Each number is 500 + 25 x the weight over its row's rms, rounded and kept within 0 to 999. Layers, rows and columns count from 0. Numbers have three digits each. The size before them is the row's rms in percent of the matrix's.

# down: layer 4 MLP down (transposed), 768x192, rms 0.0329, rows 682-713, columns 96-191
# up: layer 4 MLP up, 768x192, rms 0.137, rows 683-714, columns 96-191
down682 104:505499457498516546504515538476469549508508456452475497487437484474537516512484452493486551482488499498475453515494468494497483509448503495504472510497485502539500513492504495507516483479477508552527503522503482487486468484519453492491495492501523502503517505541497491511479483462476528499
up683 097:526509511478481504522488500494463509477532490518490540549477521518564514550509509489487551500509518479518508492478503477538527507494512521543524488513524469501445531545487521476521525487529494520535505560500513463497548494475540488479532518531487505454516506477499525502472485482523523487
down683 104:535506525546465499497511463495474480474439532497532547531520487525496542500470502506519522526524493526492501555506493465460482502508510583497515470510530512504488513495486503511514493511498510499488497469477483506489514436505462497511484490503505522468494453516490509525529504507508505503
up684 095:481502513499550523530535533502484473507511487523494494478530501475472445483483514533505450456430522508536456483531506474473540542469515554503493479497477484506511472511477477510464497498525507490507511509506504552540526531514488502552499510515451482479451536528536551512499498445493516533
down684 090:517515489514462479479517504504528538475491526461512503545501498489533531457498430484498532498482464524487480538489540485467515427504509462490546460474541523478473515504464499499530491551506479530450533463478493511486523527461513522519502484472489473482531487480525530486514515498506515520
up685 101:500499544468550517489485446511481481478515514491510513488491462492489500528486482483504516544499537454468527426457500492495523486499487523514506530460479514519485498484541497500457507517493506519487475516480491536488511494552501477521498491513465474503483534511524509497492485466522469527
down685 103:464482505488524489501458550507493508516513481527500504460470514499480524527497458506529520456472495524558513525475449501471509492451514479529526520542536517556455468481501495514518505469479479499519486495491519497539446562475445514448499496477558491447499477505546512488529489531496511469
up686 100:482502498453484499481530468482523458539439496493503465495521462456552485501509510515518490517502494527529496483429471495484492509516473559514476508520453458510494478497482471475483486489489503541461518536539461508514507526470535518518516502446483511509430494505533496516509491480487476523
down686 105:507448506491535495534445487542501508486483479484562488442503523493518534487465532499502516465487489480537476512533483560496534456529485511574497505515538513475479483475466482500499469486462507519482515488527526489469492493475471543505541512539535508510493540543530509525517516470524491429
up687 093:509507530485492530548491470483472496512466432500531505456482494496529441496508523520489501511528492462477535502518514483512527491493547459492459480495504487486520532562495464496476517500466438539510501498507544526502490493487532532505532467510470528488487501521472523517508521484515484478
down687 085:502487546524494476469507476513541459478489469483476456511480492547478495509515509508503524563539484490452476489498517487543514491521545503493500515475483451504541506507513470468490534517486543491500499488519486512523534510546563549556506517501527479507511479563479496464477498472512533485
up688 101:562530541474519483539503467512500502487502442554538492450486488498492547510512479549477483489451527490484498492529515506476483536503504465486505499472501494483472478506553459528478501509516472500484520532462546511528528493493471461479523508508529536452512475504446546481492532479493507501
down688 095:504461496457555469524451458529466489495487491516544507510496488533524514504515507496569527491510491516471520491511521491488498483516516472495537451494511516527468519487517533479501480503552529493475481488517417528494482476495545507487541501463495482539470503485536518488500489562529505463
up689 095:481474468502460506509476485477499459474489506481505489488483507488502526486480515468529465463529447496492485475532485508509521543489495513509501458502508454557463509479503484504479468485465466506499509489495506505501455535476539548483519552482473545514493465444522516465535529474474499493
down689 096:526483485542470477506515483526496528513489488525479504505504511542480505534508532498467508514485503483477482495534550542506520478514490519569505504502520500543462509495493500489478500514483474509518478484459526496503462505484473513464465498500508487470494466473496515458528550517462523507
up690 104:494495512494517505490496520540487495498512518505486530467484477451481501495515452495482511508549480458531473500495486523537529489501474470498480522518526490544444506528499502551456487509483506517525505508498444508508485534505531483497493506504504464558506493497487475510468507491487454545
down690 109:440468476503541487537497522491511511465525526475483499522464516551484481507520515503429449506517532509507483491493478496509506523518471468453446503551537526505531455499502499494504530493512505475513500485492500521543508495477512494470516492544533422498538495481497500520498469519521474512
up691 105:494483487530485487503526445489489554476493494525477487457507505439511502491487486483487517472481497487523466523480520512484518500519507507504496479485543493530486542499499498475458502528498459490514494520532486497520494539525535539499493490502527562488545484491500541423491492483525502488
down691 100:541532505511511473490458496511469493461500501484520530484481499518482490431493457488477490486465542511511492478464488482462457539538509487477554555483520476500509474517527483553485519487490486511529502515513487520506451516492442475523545475473480495507501477505496489490454437506490512477
up692 097:510458494527524479478540497478487514493473461497546509498528526521498473532456442500502521504486467507468550510484562510519471528455512532528525527498495506500464505543484483481477547491535484507482482545489472517528505507486521476496496492483463514513512498477492486506510489522512471547
down692 095:519462458520463521558480496493475521506502529482458499504536529487516479520482510497493470507505463488498443494527445468502481496508531476493518467526507448508492517516507503513543539502506550486526483482555471502512513509509491513496516480510502472470513488501490476517495520478536488508
up693 091:488488533489466481483438500492542516555537517487503484519500521458447502536501526544486547456503499452471482475450511458484483505532520500475496533523488480548508514500452503504484513474504519489504503484483508475498517557506458476475521473486514535523492470487507501508493509481455523500
down693 112:519485480476468473549478437489480530511535500533515495517519512494479533486485481519490506496477474506472527477512517501462510509458556500473479450494516507505497510562473522560528488491535515522523496437510490488546508509503463490471488530479472501518517496466507478492491495488484528491
up694 086:470497508488486476498505525515502477520483513504503561526500489473506467538527507467479496506533460479493431479532472527471544521556460515507501473483478519500496481496542536537483503530530452545523458492508504491493515489505466474492516540512491482459494497527489495496502508506505468471
down694 081:492531508525453471487492511524516545490505506505495478508454508492468500518490533497484451530505503464515493491513537489517538489466520476501530484482549471514474472501564499471491485526475539476486477552530489528519457534526500539545500505482526509539499460522515490488520531554513523469
up695 077:544519497507487527462417503460491504530506484475526503486515478531482540490449520446523519516501537507471498495521481473506482565504485519522498476474515537503520541493491517530509505537530512488499502482520525502528482491474532488524481481509520504486485469506510514477504500544482533477
down695 076:493521529526520476526502518470481492461498514493468528516473495470495513524544502502494516495493510515538525521509510511518483523477525470493524431496486475509520462544507487471510472526499510495509457555464542447491501527548486501476539521485506493494501550491493467479531529489479514539
up696 090:510505472434495511492515466443482517515501577488508543495514483517514508530504498475508505486504517514491551495535519460480518476506502495502500519523477479469482504531505472444517498500511535483478499483554516497472491466493497469519519486475473519489519501476460485497494556483497524483
down696 088:499494469471535491512438475492522532494517510527549525519477491528491500487468499527481469498508500505501521539501539468549468509480542469467490477495498508507512518521483482490486523487485514543518470476544487514485461507494476512506508527476489436487449472453475484486508518504522461445
up697 097:520512549467527517447536521519492491485550494542552516553519487485449502513470527465514527483514513504523479516524527510447520492489493509533502520424465511476558476525509522509518502516480457522523444538517505459475500529505527486512518510495527490488549521473475480499498523471502501517
down697 097:509507516516555517478573500510525490511472489472503504490548468499481518488477490542517466468491467527479508524498488466471506529501488496527508467513519494525490473479491486482477440494480478481503513503470504515550534479473477483545498474504486484487511537465493466491566498526480474485
up698 101:536466532494509519504516517499519515462506487499494521500504503542515522547529515478503498513484544492497552457524504479485537487489489472478519470508491506547500516500498514467523538462515485473491479552502517482515504474524509542510499490469475479524507454472513467479492511497494533508
down698 109:492500558488497496480545494429505509475497485505463490463510487488495519429501447499516530496517516481497522500503499441511486511506516507499533463509473463530526489527476525543500497449537536487462495479491542523524533524482518502457482486519485504462493485495488452483513465509479470511
up699 098:538476534553505510541516483465535466503529501516458506536503494545491482530488505495464511446507492482486476534476488524544507496508480549503544509516489455526487517506543474478495467474531485472504478503477503469501504487482477534484525526505473533432531493491474524490524506493488488479
down699 097:528502497522473479490536464500533508480505457499505506523491531478504522517489415488501475553503501508514596511427495488470489511557521516494488506459510486489481523515492492521504544494478525541518476506521473536484507499468492503513487512490490486557526510476500499521520557508468518487
up700 108:476514524499543543491514517462497500484480488502474499536507479466512495530470485461480494506507531509490532502507485511505512539488537486506498516490483503488517490458560507513473494499532549512517511508512505478515492507507502450523499525516486492530503517553486486465482498452566465502
down700 102:472445493496510506519545543487459520478484524488480483482506558498531509492530509504511491493471521482485522531554488480502496536519553517483488486514484538447480492529533505505527493526495509498499472503504498524504512515522507504487522498512509490501451552450480501472478441541532479538
up701 112:505469515545522523452569480479477477506463470490522455515503501536515474506512531500513541519484498501465508536521503457465500536522527501464513474527551533515507443505489468503512513498490542496464538522496522485513468496477463494510476500456479491531505481483510503497501518548522485496
down701 106:543507537528475463484504525553547502445526503452501499508495500489556514480506494524494478500490473516507519541531485504496495477462521496524537487487478475498541491500488467529506497505497506533479489503474527492536480476518508513541504504515461486488539544511501484535508534492519545492
up702 108:476503522505486497507491480526540459520502522489525471520507530486499492514508523506488516506504470526445541488539493481511472501474543533507527460523452504506513504531431531485499489436514493491504517488508481485515520511522554514485463489482473464522495506514519482482531519482495478516
down702 114:515516514493468467503520549512501490462545509489477482509495502530449500488525478487466530514449531467492427518523493480516478494447474463464503493536496480512503538457528508501496508515490516508501518482479470520496514513538474538425494520519528515472497473472498502529530538487504559519
up703 093:522515511520501557490502498532463461508489465499539521537476483515542500504489489531485537514539481498514511494483487524522540454536516484498462492529506493480521524533534531523475557504521488505522539502534480495539523479467497491521508463491464501498499476518523537536505435493514492497
down703 083:505479488537524490495504559499504491511445454483537457503504493498494508484487488482513493523447470528529476508518520526476496483552504531507492485512504525535547505507515483547477486469508507516482475521504516527503520508486523492525473428472494542525503516506459500509460497509513474507
up704 100:471490471493514510474487550475568519471458451507515460467480552512503493509546475519494486505488467522504474496467465481496485468484520536501485467539509483483510460513517473486509514501550538488483491478524517498497503521547509514516455519481516512508488490500511482459471502531498520504
down704 102:517469483523480486470494501520465486475497548557500497489527508461481497490474519510506502495496493466482496513502485504475486533470493504543476515519515492500516504515568502497513510504482534510501535514481479533516498521515466497513493505419513515523457504495474504438480505516486472506
up705 084:500478508536495505499491490501560493459506488497488527568479553483482535443487496492517533472500495473460500516486469508489511461498544495544483479508480519499492500491492512486506485524517521489510504522486470526507473505472501487548526535486503482467523520546506477485460502497497485465
down705 091:498467432469500507513500461513546453496479579521525508516513509490481514517503490545525510520535469522500528519496504488557498507537465540471540495496461514510502459502511497537497511500490502514496484517512544499489483458516510526583528460486491511467568501545513496498533497530502516517
up706 091:464515501522488493512487531501455461497506549515526485463490517503503512518500482527505511536490519485483494458516529493434498515539493505470481522487485502457512520500514550509502485503538529541547513532520441520502509506526457493498483472501473495492473485489555489476532535498454489489
down706 092:497459520529487480538483542442512522544536514531507481462506514512485521491523521524480487502450522518513498533540529519480491476486486500529499482546537475499544485490539458463503492481487535509485528521485467480493486535469566509440532510469515506507498521509504482474494558508492490503
up707 108:472521513498505512519460522515469467507505478552526499476472512478484468529504567487479539510510498526539530478532496513499451505451502493494478514518520500534473485423516478485510482490505440490535459528494484461467502497515492475504509486480485504488516548490513487484520529534495495496
down707 098:502507514465502473502502493483506498491548514482517526498514447495523493469447464516529494516508528521455498491476462510501497490564488493526499514490506507517508500519520495483511489524530522518517522509520518511489491492479525520507482550490500543521545513480477497491514468457514504488
up708 099:481517498521482506514474551507517495512510506499515527438517476521515454533530548537495480481459500515492504505503555461502502464550501439472500487497466466515515544458510455528508507536483496469529505493510471483515513529515487497471481561498509474555477540507470509548502521499509483505
down708 104:480522485479481538459487476493510490473463477482503525507466517508518501536490490507471525494478517497498537478485455482481519501473481518502540499506513499501509506495494499548507520500517538511520538491467497506487460546507506543491488504538458479480457484514500483509498509474509552488
up709 106:521474482519468546487527562513512484466452500507517529476495524480504490536512507538490492480563491467519555506542531499515505511501524482512471518473515463464466517472500478538500499489499513468480468513513502499522531478521497517517482531441539527506509511490507496561497496493497545501
down709 100:510504483493519558528566482449521479477437517550506527513454457517508513502487488503511426496501462506489514454519465508496506491492505511541511508506514488505494472464464507484489487490487508521508517541487511482515475463492543500515461476486506514494515510508483536502556501467502454482
up710 104:529525538526522510519536508502511445477535485540502483503494519496488514481524521513544524517492451521550476516494499524538505517520520455496542495480477455517482488483467485505454537509484479466465457506508485514509500532490506475439495528527485470510479514500483486504546455484540444485
down710 098:530509488515493466528466548475499503493467483521499498482516518554509506476487497488535554515512493516518493500513505528530493468489485524477509468465490470533510540459518500501513471514504493499518484505490520513477562471481509503500532530480540490486518482473538499503491463466494500519
up711 093:507502484513494478498563458513527511508445486504479459481474489491528521517501504509489505527492480509540526510491523447559528495470533485487517538522491515419554500494485522499504499525468540498491451515456509544511473524539489501495503467469505466527487499526507507436522472531499522489
down711 095:474509517503509526516493477515534522534505478491484510491500500483463479511451514460503534485512479521490522532478508460511491512479441463463479468469489524485527470502506500481479507511479532524499494461516523492525517486524500485497528502502546517500482544509490531512537527502507477528
up712 089:498479467474502520503504524468523523522486532470500531507517433552479512498453537487510495509468521538506535511484495528540487497440487491500472553487483522515502482535510475482521511463478459499444491493448529495533478520510484517472518496448528502484531550496476511510530511511489511507
down712 095:521471500462539532494525436516533487504520508494527537466514559470495525497473517479486505508529473529501487541492587479531538499518480495527496487492485453525482479482517522532517493495532535472507473467528518518473499489475534477461507524495470504485495471516507477492470459490452509456
up713 116:481491523523471469486542503473453504506467517485554525531491454508515547522535496520499519492451459492533504471492502487506475498470496456488499492534479474507534484512493465492501521530480482531506475513475493524475508481489455509486499503490434489521465496461491512501511506542537491440
down713 104:517522488487467491520487481519502523492488442546487525508478502452485511514479529501516503523497452503513510494517498537528496518501465525465478558532563538496496510499480572513482500499489542497528513484507526514483473494478535546502502516487509514508497479505515537527507507447516465476
up714 102:535500550496498505476484486508543505452489452528477519548477489516489500515551482489489499487497494453535475517517466555474525535499465478470506528495485489485484500476478502515497521431511521453441482469488466473471505485470532479504524510491502501483509486488512516478522484489531499528